From a checkpoint of a small transformer trained on Wikipedia.
Size: 8 heads of 96 (4 for keys and values), vocabulary 8192.
Each number is 200 + 30 x the weight over its row's rms, rounded and kept within 0 to 999. Layers, rows and columns count from 0. The size before them is the row's rms in percent of the matrix's.

# layer 6 MLP gate, 2048x768, rms 0.023, rows 1999-2047, columns 640-767
099,209,194,236,213,235,247,177,144,162,166,186,242,175,214,184,253,189,189,211,232,151,197,244,192,233,231,238,200,158,184,181,146,167,226,172,157,177,195,140,220,215,200,207,173,193,186,204,203,179,194,236,235,154,212,195,120,210,214,228,235,175,195,206,214,193,229,182,168,203,201,178,200,144,182,252,181,228,194,192,208,168,188,181,187,210,186,175,193,165,177,205,195,207,178,227,175,245,159,202,266,199,221,202,215,160,207,187,200,207,182,212,232,202,184,254,215,207,205,192,262,173,215,198,210,200,223,240,139
116,187,197,184,261,217,230,187,227,163,178,193,189,160,241,167,201,210,170,155,231,177,219,277,174,210,208,250,218,168,263,107,190,201,222,216,166,179,201,192,172,223,136,222,188,200,202,215,207,222,205,219,216,210,175,205,188,214,214,204,213,145,188,210,257,182,218,213,238,233,167,226,204,137,197,162,166,213,207,198,196,217,215,192,122,204,236,194,191,178,194,179,211,185,247,177,232,230,206,198,239,213,123,191,213,183,175,177,233,228,182,164,175,245,240,202,167,147,224,170,231,211,257,219,147,197,165,191,174
100,185,169,206,210,223,175,182,283,257,162,144,207,215,249,213,207,191,183,218,188,234,228,209,183,158,177,223,159,166,197,187,161,232,204,180,191,166,206,203,211,156,243,181,243,219,232,252,199,160,190,196,192,188,208,170,166,203,218,153,197,161,234,215,187,242,191,213,220,208,174,214,160,228,126,223,150,176,200,207,214,224,219,167,206,186,165,208,224,188,220,201,221,209,164,187,206,231,151,236,257,200,239,270,263,226,189,217,155,205,228,276,222,213,140,267,245,203,189,171,220,205,236,256,185,205,181,219,221
102,260,174,285,169,184,249,200,188,149,213,155,203,180,161,185,246,171,198,275,216,240,175,211,183,202,196,194,213,237,144,209,184,240,166,216,192,201,185,236,239,167,183,172,149,223,210,202,171,218,229,183,261,212,193,202,198,190,191,121,165,163,197,206,188,166,187,201,186,197,239,222,183,198,222,228,202,209,227,257,173,134,221,172,251,182,180,201,182,154,179,175,197,171,144,206,127,185,206,200,183,170,181,165,143,169,170,216,173,241,227,190,206,222,221,205,233,166,178,163,196,191,182,217,175,190,206,216,238
101,254,207,197,154,162,240,208,174,186,198,208,196,176,175,198,205,223,173,165,217,180,222,216,186,186,173,190,213,168,162,233,222,261,188,172,196,167,184,162,208,220,202,180,183,138,230,170,263,185,191,230,260,216,182,166,153,220,271,193,189,170,214,199,231,259,218,199,151,172,183,209,241,222,196,196,194,204,180,206,210,175,138,193,206,231,197,163,179,198,213,210,133,212,199,172,192,213,184,187,243,228,145,195,180,193,171,183,194,141,177,239,214,265,191,222,244,192,153,202,205,178,207,201,189,249,158,232,219
103,160,205,181,177,253,227,169,202,158,193,201,249,215,176,188,152,189,190,194,238,210,226,247,240,232,214,206,217,197,202,150,137,227,189,232,194,223,224,260,218,233,227,195,230,221,162,229,207,210,175,214,201,224,251,220,238,213,205,211,181,214,267,233,254,210,199,197,188,180,196,197,196,203,199,172,172,223,195,197,184,167,223,249,172,199,157,198,176,235,193,172,147,224,187,214,207,203,251,197,218,167,212,190,214,199,226,192,186,213,199,228,136,193,209,191,217,184,238,207,220,175,154,199,209,193,160,165,162
102,208,222,205,140,193,202,210,142,188,230,234,150,169,261,181,162,200,214,213,229,182,176,226,205,233,209,231,228,213,214,232,180,225,214,229,217,271,206,172,176,212,129,154,183,224,168,214,229,208,202,157,154,170,197,218,171,148,221,216,194,217,171,166,249,220,206,220,162,179,185,172,188,157,195,243,247,155,202,255,205,188,160,185,176,183,204,230,203,245,178,185,184,187,191,214,199,203,238,188,225,209,185,185,174,169,178,230,186,208,179,189,183,224,211,216,154,200,162,235,240,181,215,160,142,214,212,156,196
108,196,233,151,191,241,181,201,221,178,232,223,147,167,200,208,165,242,181,222,223,198,207,235,209,180,224,193,178,237,212,210,186,222,239,239,195,225,177,164,149,199,178,242,196,143,120,218,244,207,217,205,192,192,120,174,198,203,213,219,118,232,214,223,270,193,227,169,226,208,171,197,211,150,215,164,200,254,169,230,202,157,193,193,232,209,198,208,201,178,229,165,156,209,187,210,228,201,213,267,256,175,155,210,171,186,199,196,171,205,161,163,203,184,181,112,155,151,182,202,171,205,262,174,214,172,173,202,214
103,177,224,188,187,211,231,226,156,249,195,211,235,198,172,263,186,247,149,147,201,208,178,227,266,177,209,187,185,201,196,169,177,185,188,151,217,217,224,175,157,154,225,191,197,194,189,202,205,213,157,169,207,212,154,209,230,117,188,174,181,138,214,242,175,257,180,194,297,202,150,172,193,184,254,168,231,254,200,209,144,224,212,208,136,233,156,187,202,222,251,166,185,175,201,227,207,198,212,270,158,234,164,176,194,203,236,181,189,204,196,277,241,146,215,190,165,187,210,166,231,165,218,172,173,244,191,134,165
099,219,198,244,196,200,205,193,211,225,170,163,166,221,231,229,187,245,185,242,130,254,245,187,197,228,182,280,208,208,219,217,179,197,215,252,206,241,212,211,173,153,146,193,247,209,139,212,201,232,200,198,133,213,210,174,160,200,202,255,197,157,153,200,215,236,181,207,193,192,147,204,171,239,179,193,196,167,205,210,189,173,227,201,212,169,209,133,220,287,276,192,159,246,211,177,173,202,206,219,188,240,207,192,168,182,118,188,215,198,195,193,203,172,256,211,243,189,230,205,196,221,227,181,185,232,153,176,198
100,209,143,196,267,182,153,185,226,189,247,158,193,228,183,195,238,169,198,238,149,229,196,204,202,218,213,215,184,184,201,243,232,263,191,174,152,223,201,141,252,167,176,184,217,285,171,205,191,213,198,230,178,239,229,140,212,191,184,206,228,172,237,165,184,163,209,187,193,195,188,229,248,195,225,224,158,192,186,248,208,189,248,183,206,201,199,194,195,179,208,153,223,211,163,221,203,201,209,185,174,193,192,224,199,193,196,248,173,231,204,212,177,196,236,199,203,191,226,226,227,188,195,216,218,268,196,250,172
100,152,204,193,187,234,198,211,211,182,183,170,237,162,118,213,188,177,172,194,202,202,189,213,123,145,171,196,202,185,217,170,189,213,187,193,156,169,206,165,198,190,157,234,230,187,200,190,201,304,197,166,244,217,226,221,251,189,209,262,205,205,223,168,253,201,196,190,164,222,150,223,217,132,247,202,162,195,176,242,202,220,247,255,229,258,186,145,192,187,237,210,197,166,207,197,225,220,206,194,185,226,237,162,241,245,197,235,187,214,202,219,200,241,230,196,182,195,226,192,226,249,201,208,211,208,252,175,185
103,175,223,227,157,221,182,183,213,170,195,173,216,147,203,187,164,182,173,197,240,218,225,205,201,222,202,224,248,183,150,150,231,247,197,203,211,164,176,179,206,192,190,194,182,233,208,245,221,215,213,212,196,196,239,198,174,219,217,235,247,123,154,202,181,141,216,158,180,175,217,181,208,183,243,196,205,196,232,178,211,222,165,195,232,158,243,208,208,211,206,197,214,182,198,209,222,160,273,161,153,196,178,177,194,228,201,183,190,258,188,134,195,188,216,182,157,201,184,193,164,190,202,209,200,203,204,180,179
093,181,189,247,209,251,206,221,144,228,262,195,227,172,185,199,197,207,183,201,174,217,99,171,189,171,234,189,219,248,194,193,168,225,185,212,222,256,196,224,219,177,187,216,178,184,198,226,249,212,174,192,236,202,210,176,190,212,193,156,176,216,206,220,258,126,181,242,174,238,165,207,166,223,150,195,210,217,205,246,167,185,210,242,241,187,237,215,126,161,251,155,172,196,231,212,211,243,200,176,209,211,194,118,201,204,228,216,206,235,203,117,188,175,202,176,214,234,251,238,229,219,225,200,211,181,203,213,166
099,172,161,203,203,217,228,171,232,207,216,173,188,234,202,244,173,229,147,164,178,233,259,217,161,228,256,216,189,179,180,201,216,214,175,227,249,186,157,198,184,250,199,226,197,200,164,225,221,168,224,212,203,227,178,160,143,209,165,199,191,171,194,207,227,230,157,194,138,236,221,156,207,213,211,184,156,203,236,235,241,208,227,235,205,258,193,234,200,199,229,148,195,167,204,185,228,235,229,202,252,227,187,167,188,204,152,159,198,217,191,233,271,224,246,161,212,236,203,186,168,219,253,172,203,214,176,190,260
104,207,153,194,219,241,213,177,194,225,161,148,236,151,211,176,235,214,183,196,254,190,237,232,232,161,184,239,207,205,163,190,214,229,203,224,184,201,186,166,190,204,212,152,169,219,249,147,240,225,170,198,161,178,219,178,194,191,222,209,189,182,162,232,230,160,169,182,190,192,186,179,186,203,186,183,211,218,215,179,234,194,157,141,151,267,236,210,223,210,274,230,172,196,218,204,222,210,174,205,219,220,191,160,201,205,248,200,214,213,232,222,258,252,223,181,185,183,192,201,246,190,243,224,195,166,181,261,210
079,178,202,188,242,169,174,206,161,190,227,204,208,192,180,222,186,209,250,184,216,226,176,251,211,255,183,150,162,221,180,183,167,183,211,261,163,189,216,205,205,202,193,193,179,215,209,223,193,168,166,184,220,165,195,263,167,202,193,167,150,202,156,188,194,194,177,172,150,230,254,182,195,149,176,201,203,264,248,204,202,201,209,230,183,169,137,259,203,171,216,176,140,201,203,129,175,217,217,228,217,186,225,169,167,231,210,215,230,152,196,191,203,220,220,194,232,160,147,158,273,199,225,180,182,254,279,151,234
104,191,234,176,206,239,215,185,244,228,231,259,227,199,235,207,271,226,199,223,209,204,190,231,224,193,193,221,183,230,215,142,217,151,189,217,237,211,212,184,215,174,123,188,203,233,169,197,214,202,179,178,170,247,197,180,230,210,174,189,211,222,197,225,202,191,206,172,156,196,216,185,225,222,148,157,182,179,200,184,185,203,208,243,231,202,234,246,246,184,235,142,188,174,210,199,230,232,193,214,168,196,216,201,209,205,205,212,198,206,201,215,221,171,236,162,213,205,202,182,187,228,234,108,189,164,127,243,174
103,203,240,252,163,234,183,216,203,203,166,161,234,213,245,247,176,252,197,185,171,192,139,211,173,171,217,236,222,174,174,186,248,171,186,177,189,230,196,160,153,175,228,215,212,222,190,198,211,133,181,194,235,207,201,172,177,207,203,230,169,187,187,193,194,188,179,172,252,181,203,199,204,225,136,186,169,231,193,155,246,167,167,180,174,160,235,243,202,214,208,195,143,163,284,145,153,185,204,241,243,173,151,164,234,189,230,179,188,166,256,221,212,172,222,216,211,131,207,249,207,149,164,154,146,235,234,229,244
083,190,193,239,200,256,221,212,215,201,162,208,195,228,208,176,233,184,196,167,203,187,206,234,204,224,145,205,189,230,199,279,215,226,229,235,214,186,176,229,186,138,182,204,183,184,151,185,221,190,159,191,216,206,171,207,141,156,205,159,177,232,249,213,227,210,158,169,178,229,182,250,164,226,187,223,212,219,226,169,188,170,171,200,161,178,165,222,186,175,244,223,112,205,214,174,182,223,191,211,225,186,182,131,201,212,223,206,237,222,195,244,249,218,219,181,163,186,141,284,241,184,250,225,173,190,239,236,215
101,201,217,236,187,217,215,191,206,281,188,158,184,213,229,163,226,223,236,161,209,215,226,241,238,175,181,155,204,185,198,186,230,183,213,231,248,212,245,247,203,210,201,251,193,151,177,241,141,220,210,191,192,216,184,165,199,141,201,187,188,233,239,220,153,190,224,237,186,171,159,223,215,198,189,189,243,203,187,153,173,159,151,160,185,198,173,182,217,213,215,253,228,242,226,215,214,241,193,226,210,217,215,197,264,172,197,209,239,138,168,165,152,177,245,168,247,209,166,216,240,174,223,198,182,193,240,192,200
103,233,226,231,161,203,232,251,213,241,139,216,228,174,254,193,212,201,153,150,256,188,239,217,236,157,199,192,208,181,183,184,194,221,144,164,191,216,212,157,190,214,236,215,182,191,186,114,179,209,195,188,178,273,218,228,169,231,203,250,163,216,204,160,212,235,267,236,191,165,214,205,222,165,147,197,140,235,219,202,176,185,210,215,225,193,156,165,181,247,201,195,210,205,192,148,166,223,158,163,237,143,192,205,248,170,168,196,178,186,239,186,242,234,242,182,252,236,196,187,240,216,226,187,220,173,180,204,221
102,185,205,192,248,194,284,190,166,165,208,246,183,273,228,248,201,172,186,227,174,192,212,187,188,209,159,201,149,147,206,169,236,190,215,211,258,209,156,190,302,210,169,187,189,193,177,227,211,234,203,179,181,209,160,219,182,153,204,241,138,180,174,233,215,143,205,235,202,235,204,221,184,187,204,245,197,130,234,250,220,204,192,232,184,174,195,169,224,177,163,207,159,253,180,234,218,233,204,175,244,180,206,200,222,213,219,215,230,188,170,207,205,179,224,195,175,208,227,222,242,231,177,197,183,231,199,190,204
104,154,189,226,212,162,214,214,165,195,210,202,261,205,236,209,207,172,151,220,221,177,193,220,191,153,159,214,196,196,181,213,182,189,190,184,174,200,197,193,210,178,221,258,248,170,216,149,198,237,191,199,171,190,201,183,230,186,241,226,159,234,160,175,233,227,154,227,165,234,230,231,194,186,182,216,188,216,197,179,262,163,189,161,248,171,210,213,191,235,232,172,218,139,177,198,227,182,165,165,206,151,233,261,173,211,173,206,217,201,135,166,214,192,221,206,162,154,218,137,188,221,207,185,208,252,139,197,147
096,136,245,244,233,274,172,197,167,190,132,196,206,196,194,247,213,217,137,201,189,242,264,219,235,178,227,227,245,231,260,182,204,208,223,170,163,180,168,205,187,221,215,221,197,234,214,234,214,166,190,185,181,190,220,217,194,203,188,209,209,229,193,252,202,207,206,178,186,223,242,231,180,204,263,157,236,178,199,206,248,177,220,224,206,206,171,196,171,155,223,174,172,236,209,202,211,246,153,179,232,234,218,155,257,260,158,222,213,182,204,185,185,159,173,242,158,213,279,189,205,213,229,161,219,156,220,184,156
121,211,237,191,204,224,211,196,204,221,197,272,217,219,175,194,210,203,235,206,221,261,230,213,242,205,239,194,185,199,191,206,195,184,168,225,216,232,245,211,198,192,161,162,123,180,178,160,210,175,161,201,213,209,236,190,187,229,205,175,176,168,170,203,213,214,247,205,141,192,226,135,241,240,220,205,222,211,193,229,159,175,189,162,142,186,169,247,211,130,229,199,195,179,264,202,221,246,174,232,219,218,244,208,217,207,207,226,166,216,172,220,160,207,246,177,234,185,145,215,193,204,184,162,157,193,230,209,212
101,289,258,211,223,239,198,192,197,180,192,207,180,209,179,242,217,196,263,187,167,141,155,197,208,230,225,203,223,204,224,194,217,236,187,241,165,155,223,249,189,163,214,219,154,203,188,173,236,160,199,219,215,154,232,226,209,200,189,175,169,175,202,234,225,201,199,204,225,197,219,183,196,180,215,250,143,199,208,248,196,199,198,187,218,224,161,196,264,209,248,248,150,241,220,236,226,168,181,231,218,184,190,198,235,148,176,195,218,203,206,218,195,178,231,176,251,231,230,214,184,174,223,177,186,191,170,152,188
100,164,269,187,208,187,181,173,199,192,244,175,211,145,170,204,117,191,196,219,243,243,223,228,157,215,213,211,178,259,175,220,135,202,202,187,158,204,156,248,278,136,213,204,197,213,159,252,215,176,181,159,228,208,194,231,201,245,190,191,191,195,121,228,204,221,212,174,199,201,251,239,181,164,237,167,191,201,225,223,155,186,207,258,172,226,252,162,197,229,162,225,190,206,164,156,219,186,198,255,253,213,197,139,230,142,204,178,228,250,163,190,205,223,213,183,234,210,229,175,242,203,197,240,186,219,225,196,165
105,174,210,203,169,210,158,259,193,233,216,194,236,184,195,274,214,237,235,220,189,189,199,209,126,193,121,213,184,202,191,174,251,184,184,209,235,202,230,168,192,187,221,213,202,223,170,216,235,140,207,213,197,261,184,250,175,218,209,196,137,208,252,224,174,152,195,215,206,195,224,223,240,192,242,156,239,230,152,165,196,155,184,242,188,197,154,185,191,171,218,184,187,223,195,219,221,153,190,138,200,210,203,245,167,197,176,242,187,226,144,163,190,257,206,146,198,212,225,185,226,179,171,194,212,245,238,175,198
103,223,239,239,203,144,261,206,205,231,227,242,245,177,216,276,220,204,154,205,174,233,189,238,212,174,223,226,197,177,218,223,205,158,175,226,233,241,269,186,193,213,193,231,200,229,182,167,196,180,165,259,263,174,132,191,171,235,164,176,219,159,198,218,208,169,215,239,173,191,199,196,198,200,232,182,234,174,157,177,168,170,200,237,184,194,199,171,175,166,229,163,191,208,240,239,208,152,241,216,208,193,180,224,213,192,223,226,182,191,191,172,188,214,271,164,197,192,202,160,228,172,172,192,166,204,181,112,252
101,194,190,169,194,182,251,181,173,142,171,233,221,153,158,236,158,213,209,177,237,161,196,229,180,185,218,220,190,228,226,190,156,186,198,188,241,219,221,166,250,145,190,233,227,213,178,149,193,229,170,182,189,182,192,237,212,199,200,214,201,198,235,205,259,206,249,205,204,243,231,203,215,232,204,149,260,225,249,237,228,211,187,222,141,138,238,154,232,157,187,228,189,239,188,171,299,181,199,209,198,224,218,208,232,192,199,209,165,167,137,191,184,219,243,166,192,159,207,189,227,209,178,214,238,204,183,216,188
106,249,201,226,169,232,220,192,145,193,196,229,187,207,192,184,163,240,155,245,222,144,261,233,183,227,183,214,217,212,190,215,180,221,167,224,225,189,205,203,242,175,209,188,218,159,125,140,211,199,192,204,244,169,219,247,170,194,183,160,202,216,225,157,214,245,202,208,218,205,207,226,135,225,180,180,198,213,176,228,219,218,184,206,165,214,203,177,201,209,195,197,184,158,237,193,206,217,200,222,164,176,228,183,209,230,198,221,244,210,164,205,160,181,249,217,190,152,182,193,191,222,143,114,230,172,205,149,170
101,214,204,192,192,183,203,190,226,196,188,229,184,221,181,233,185,182,184,253,185,199,223,231,206,236,243,197,202,210,177,220,197,226,183,210,218,243,224,224,215,207,199,176,204,195,206,185,226,234,140,230,192,244,123,166,229,221,242,275,169,216,178,179,208,176,202,207,207,212,223,211,224,181,213,174,167,213,200,181,184,194,192,167,156,150,153,193,231,219,207,196,196,177,212,220,240,222,249,262,163,259,197,157,213,201,176,164,169,177,160,182,228,218,201,180,246,192,184,223,207,210,262,196,174,177,170,208,202
102,180,161,227,202,218,149,181,245,177,205,199,170,192,272,208,161,197,223,210,170,204,230,209,205,129,198,205,198,146,187,175,212,221,222,173,186,213,221,206,150,194,185,220,240,189,175,178,206,243,208,207,172,204,218,200,230,144,192,265,174,192,167,205,251,190,212,197,110,242,245,164,177,182,163,215,231,124,176,169,225,237,124,215,261,167,191,226,190,183,203,193,122,203,224,169,222,255,207,253,163,194,216,186,222,208,173,170,191,174,181,217,217,229,229,191,171,182,166,231,162,197,183,207,248,200,241,183,150
095,201,133,196,269,162,207,206,243,252,227,224,187,236,242,190,187,213,168,189,185,180,281,207,173,140,165,167,175,179,174,183,175,203,148,182,198,217,163,182,156,175,280,161,229,256,219,169,232,252,191,190,172,195,195,119,190,202,288,212,207,192,138,254,212,144,166,162,215,213,176,174,213,172,218,219,127,211,196,218,213,185,194,194,200,223,206,239,262,215,261,180,172,185,188,221,210,202,215,155,135,206,167,198,182,203,243,220,211,206,202,131,244,280,259,186,186,199,146,219,193,191,209,157,164,219,151,217,277
105,217,170,235,169,205,182,138,254,220,206,178,212,208,223,212,217,177,208,182,191,230,181,247,193,214,137,185,180,245,219,237,205,165,215,171,176,203,186,194,171,184,181,213,164,259,163,148,176,186,191,214,151,191,217,190,144,236,204,147,262,221,244,220,267,217,188,195,228,229,241,244,190,178,176,168,183,245,156,172,176,185,233,167,187,141,200,208,188,217,191,170,255,192,152,148,198,199,225,187,240,178,188,149,144,234,269,204,204,199,175,202,211,270,199,207,239,223,242,174,197,186,172,212,255,208,209,206,160
121,252,167,205,195,221,163,206,210,221,203,179,177,172,203,243,191,212,216,273,222,169,293,227,238,246,192,216,197,216,152,200,171,181,238,176,191,174,159,228,139,252,178,191,195,245,174,178,154,204,211,217,175,249,174,172,180,233,198,162,211,194,185,205,184,131,251,142,212,238,200,225,255,235,131,219,228,169,195,213,199,224,214,149,146,199,181,218,221,130,196,197,171,213,283,223,190,166,208,150,187,211,139,159,206,258,156,144,218,225,187,182,232,243,215,196,206,211,179,223,203,212,224,230,150,206,184,227,195
096,226,203,238,242,229,237,244,171,213,259,223,232,187,223,237,206,225,185,205,176,192,227,210,210,213,160,216,181,249,244,192,242,184,158,245,237,192,198,222,225,197,208,226,239,193,184,192,189,175,180,195,183,197,184,176,206,162,241,151,237,244,225,202,164,177,190,191,193,208,148,206,238,232,251,231,238,238,183,192,153,222,241,231,193,159,175,194,188,198,177,238,193,245,243,198,250,168,172,245,193,208,231,189,170,209,259,196,240,167,222,242,204,210,217,278,154,211,178,204,245,176,216,192,220,192,191,213,174
087,170,191,195,201,229,193,188,180,159,180,233,195,155,232,239,221,209,201,155,185,253,247,252,225,200,219,246,184,192,178,191,179,175,215,183,196,245,147,213,155,189,176,199,196,218,162,221,226,170,193,189,206,210,150,213,162,144,273,211,221,251,203,225,172,196,197,188,224,179,240,175,210,200,214,135,182,228,143,168,222,170,200,224,191,184,195,205,224,222,184,185,163,191,251,192,215,269,212,238,240,178,135,211,188,225,211,244,188,215,148,220,194,176,235,165,239,123,176,238,196,219,219,187,250,268,213,157,182
100,160,260,177,217,265,207,223,200,225,204,159,235,148,218,219,241,236,204,165,189,213,241,185,176,192,242,280,186,174,142,169,223,262,195,228,255,214,182,222,160,214,252,213,204,193,213,254,206,244,197,237,265,178,225,200,223,175,261,181,205,150,171,223,220,203,186,168,202,173,176,194,189,207,206,198,187,217,238,120,226,208,163,196,179,203,202,174,193,199,214,186,211,174,167,262,242,223,184,207,188,215,165,217,223,199,196,176,254,236,233,173,249,206,207,225,196,175,162,193,237,224,230,214,204,204,222,191,181
109,160,174,162,202,221,195,229,206,195,144,176,179,200,195,204,192,268,205,183,239,173,218,155,237,263,193,194,168,198,172,187,200,170,188,228,170,212,177,188,228,209,203,216,244,201,188,192,186,212,140,183,164,264,261,199,154,175,209,176,186,233,202,174,225,172,125,201,202,189,249,213,197,185,172,169,166,256,168,208,191,179,215,200,248,235,270,160,189,193,231,183,209,175,189,161,271,222,248,137,196,154,241,229,204,212,169,184,172,170,211,169,233,224,208,216,225,156,221,197,163,240,212,211,195,196,221,180,225
100,153,196,240,175,194,135,230,162,197,199,139,178,243,235,196,205,210,221,230,186,204,202,223,161,211,212,213,204,251,166,231,181,162,130,217,220,169,164,185,179,178,160,175,197,165,143,179,269,220,205,194,202,234,228,251,192,283,188,209,180,246,159,263,228,216,230,140,230,176,213,265,193,165,162,217,194,203,191,199,207,182,155,214,200,241,240,219,212,199,219,195,256,202,222,232,276,143,181,214,166,162,258,149,184,223,170,219,158,227,203,236,184,202,175,197,161,163,172,179,201,243,223,216,225,172,184,201,178
098,227,143,183,187,174,195,161,136,179,207,241,203,181,217,210,178,175,202,171,207,236,207,201,196,182,270,283,157,200,183,169,208,172,242,204,232,200,189,153,164,258,198,233,231,217,201,192,209,198,144,216,198,212,215,212,154,175,249,212,188,189,202,191,228,197,197,262,192,257,182,203,149,194,190,213,207,212,168,262,165,213,154,224,188,163,144,234,180,191,191,211,214,221,183,229,212,240,261,253,211,145,151,212,265,191,177,197,200,211,214,187,244,223,229,181,216,221,183,203,185,181,217,245,187,241,262,147,192
091,191,217,203,220,205,252,216,140,289,137,194,252,249,235,229,142,182,148,165,206,200,203,209,190,148,175,184,202,170,184,158,190,173,225,240,132,180,217,190,144,191,201,187,206,234,153,164,196,238,165,211,198,161,208,212,207,227,240,193,224,218,246,208,228,159,200,236,185,253,225,184,151,188,178,132,183,205,162,192,171,191,205,180,188,220,165,188,156,188,191,225,228,186,213,229,229,240,255,165,170,203,165,248,209,188,152,221,249,170,254,168,249,168,232,173,233,215,218,222,261,153,263,149,187,191,180,142,260
085,177,224,173,219,150,179,247,182,173,191,191,269,227,193,193,189,212,216,206,194,205,228,221,120,203,199,227,169,197,192,251,170,173,211,198,174,194,193,208,210,199,186,220,217,239,180,169,182,230,146,217,180,233,195,182,165,215,219,232,226,202,210,236,214,209,192,177,207,191,216,205,212,173,218,159,215,209,149,169,178,187,179,216,162,273,238,197,225,188,232,202,184,199,197,204,246,215,223,187,218,180,179,178,186,122,170,249,203,217,193,165,189,246,180,199,219,145,176,202,238,238,215,243,176,247,197,185,227
097,193,185,204,176,235,146,189,224,190,199,222,153,212,232,224,200,197,239,205,202,230,204,232,153,252,191,197,244,206,193,189,209,238,208,188,218,233,211,200,204,195,156,233,224,182,172,208,251,178,180,195,171,238,156,253,131,117,187,213,195,127,220,150,160,187,152,177,133,194,235,170,177,173,143,180,207,229,158,196,183,217,184,154,164,192,184,232,238,221,242,163,169,255,193,155,161,188,244,241,272,186,239,171,230,280,235,201,230,228,202,184,165,194,235,251,191,159,238,206,208,158,186,92,194,207,217,207,203
101,157,149,201,209,261,165,209,207,190,199,174,216,194,181,234,246,204,196,164,255,209,226,211,207,238,198,215,172,220,221,229,198,194,219,195,212,214,220,209,189,166,172,228,191,216,175,180,216,191,163,172,198,250,210,240,138,200,194,205,260,225,195,228,222,236,196,169,192,164,185,240,235,186,189,187,203,225,244,234,183,193,260,199,146,206,170,205,180,137,243,188,166,196,191,242,224,228,171,214,211,170,186,209,205,205,193,192,196,187,186,198,216,268,210,218,205,205,194,200,237,170,194,121,148,209,212,184,254
096,222,206,213,183,179,225,227,223,174,183,204,246,131,191,227,190,195,188,216,258,217,197,267,218,222,140,289,171,226,272,169,170,230,168,278,175,179,190,159,236,192,200,229,190,170,145,224,180,196,248,245,180,238,174,172,230,186,207,230,169,214,237,155,157,226,168,255,190,243,237,251,224,185,212,240,187,222,195,203,156,193,134,222,179,229,166,250,192,179,218,167,119,229,175,195,179,209,189,228,242,208,176,148,194,219,195,197,257,197,156,208,165,213,219,241,208,210,234,189,214,205,215,220,186,148,204,214,216
101,206,148,198,198,232,238,196,250,234,157,197,192,244,163,211,221,212,213,209,189,209,211,228,207,181,178,213,228,209,162,168,200,200,222,223,198,191,223,201,205,203,223,218,149,213,134,186,187,177,160,217,241,206,207,232,187,197,250,158,231,220,147,228,187,184,222,268,190,159,211,175,178,207,170,181,239,182,255,176,151,191,222,159,154,219,173,189,193,136,262,210,152,209,193,224,209,238,243,223,178,188,178,196,219,208,150,205,214,267,220,262,222,165,267,227,128,194,181,230,200,164,257,215,211,200,153,145,185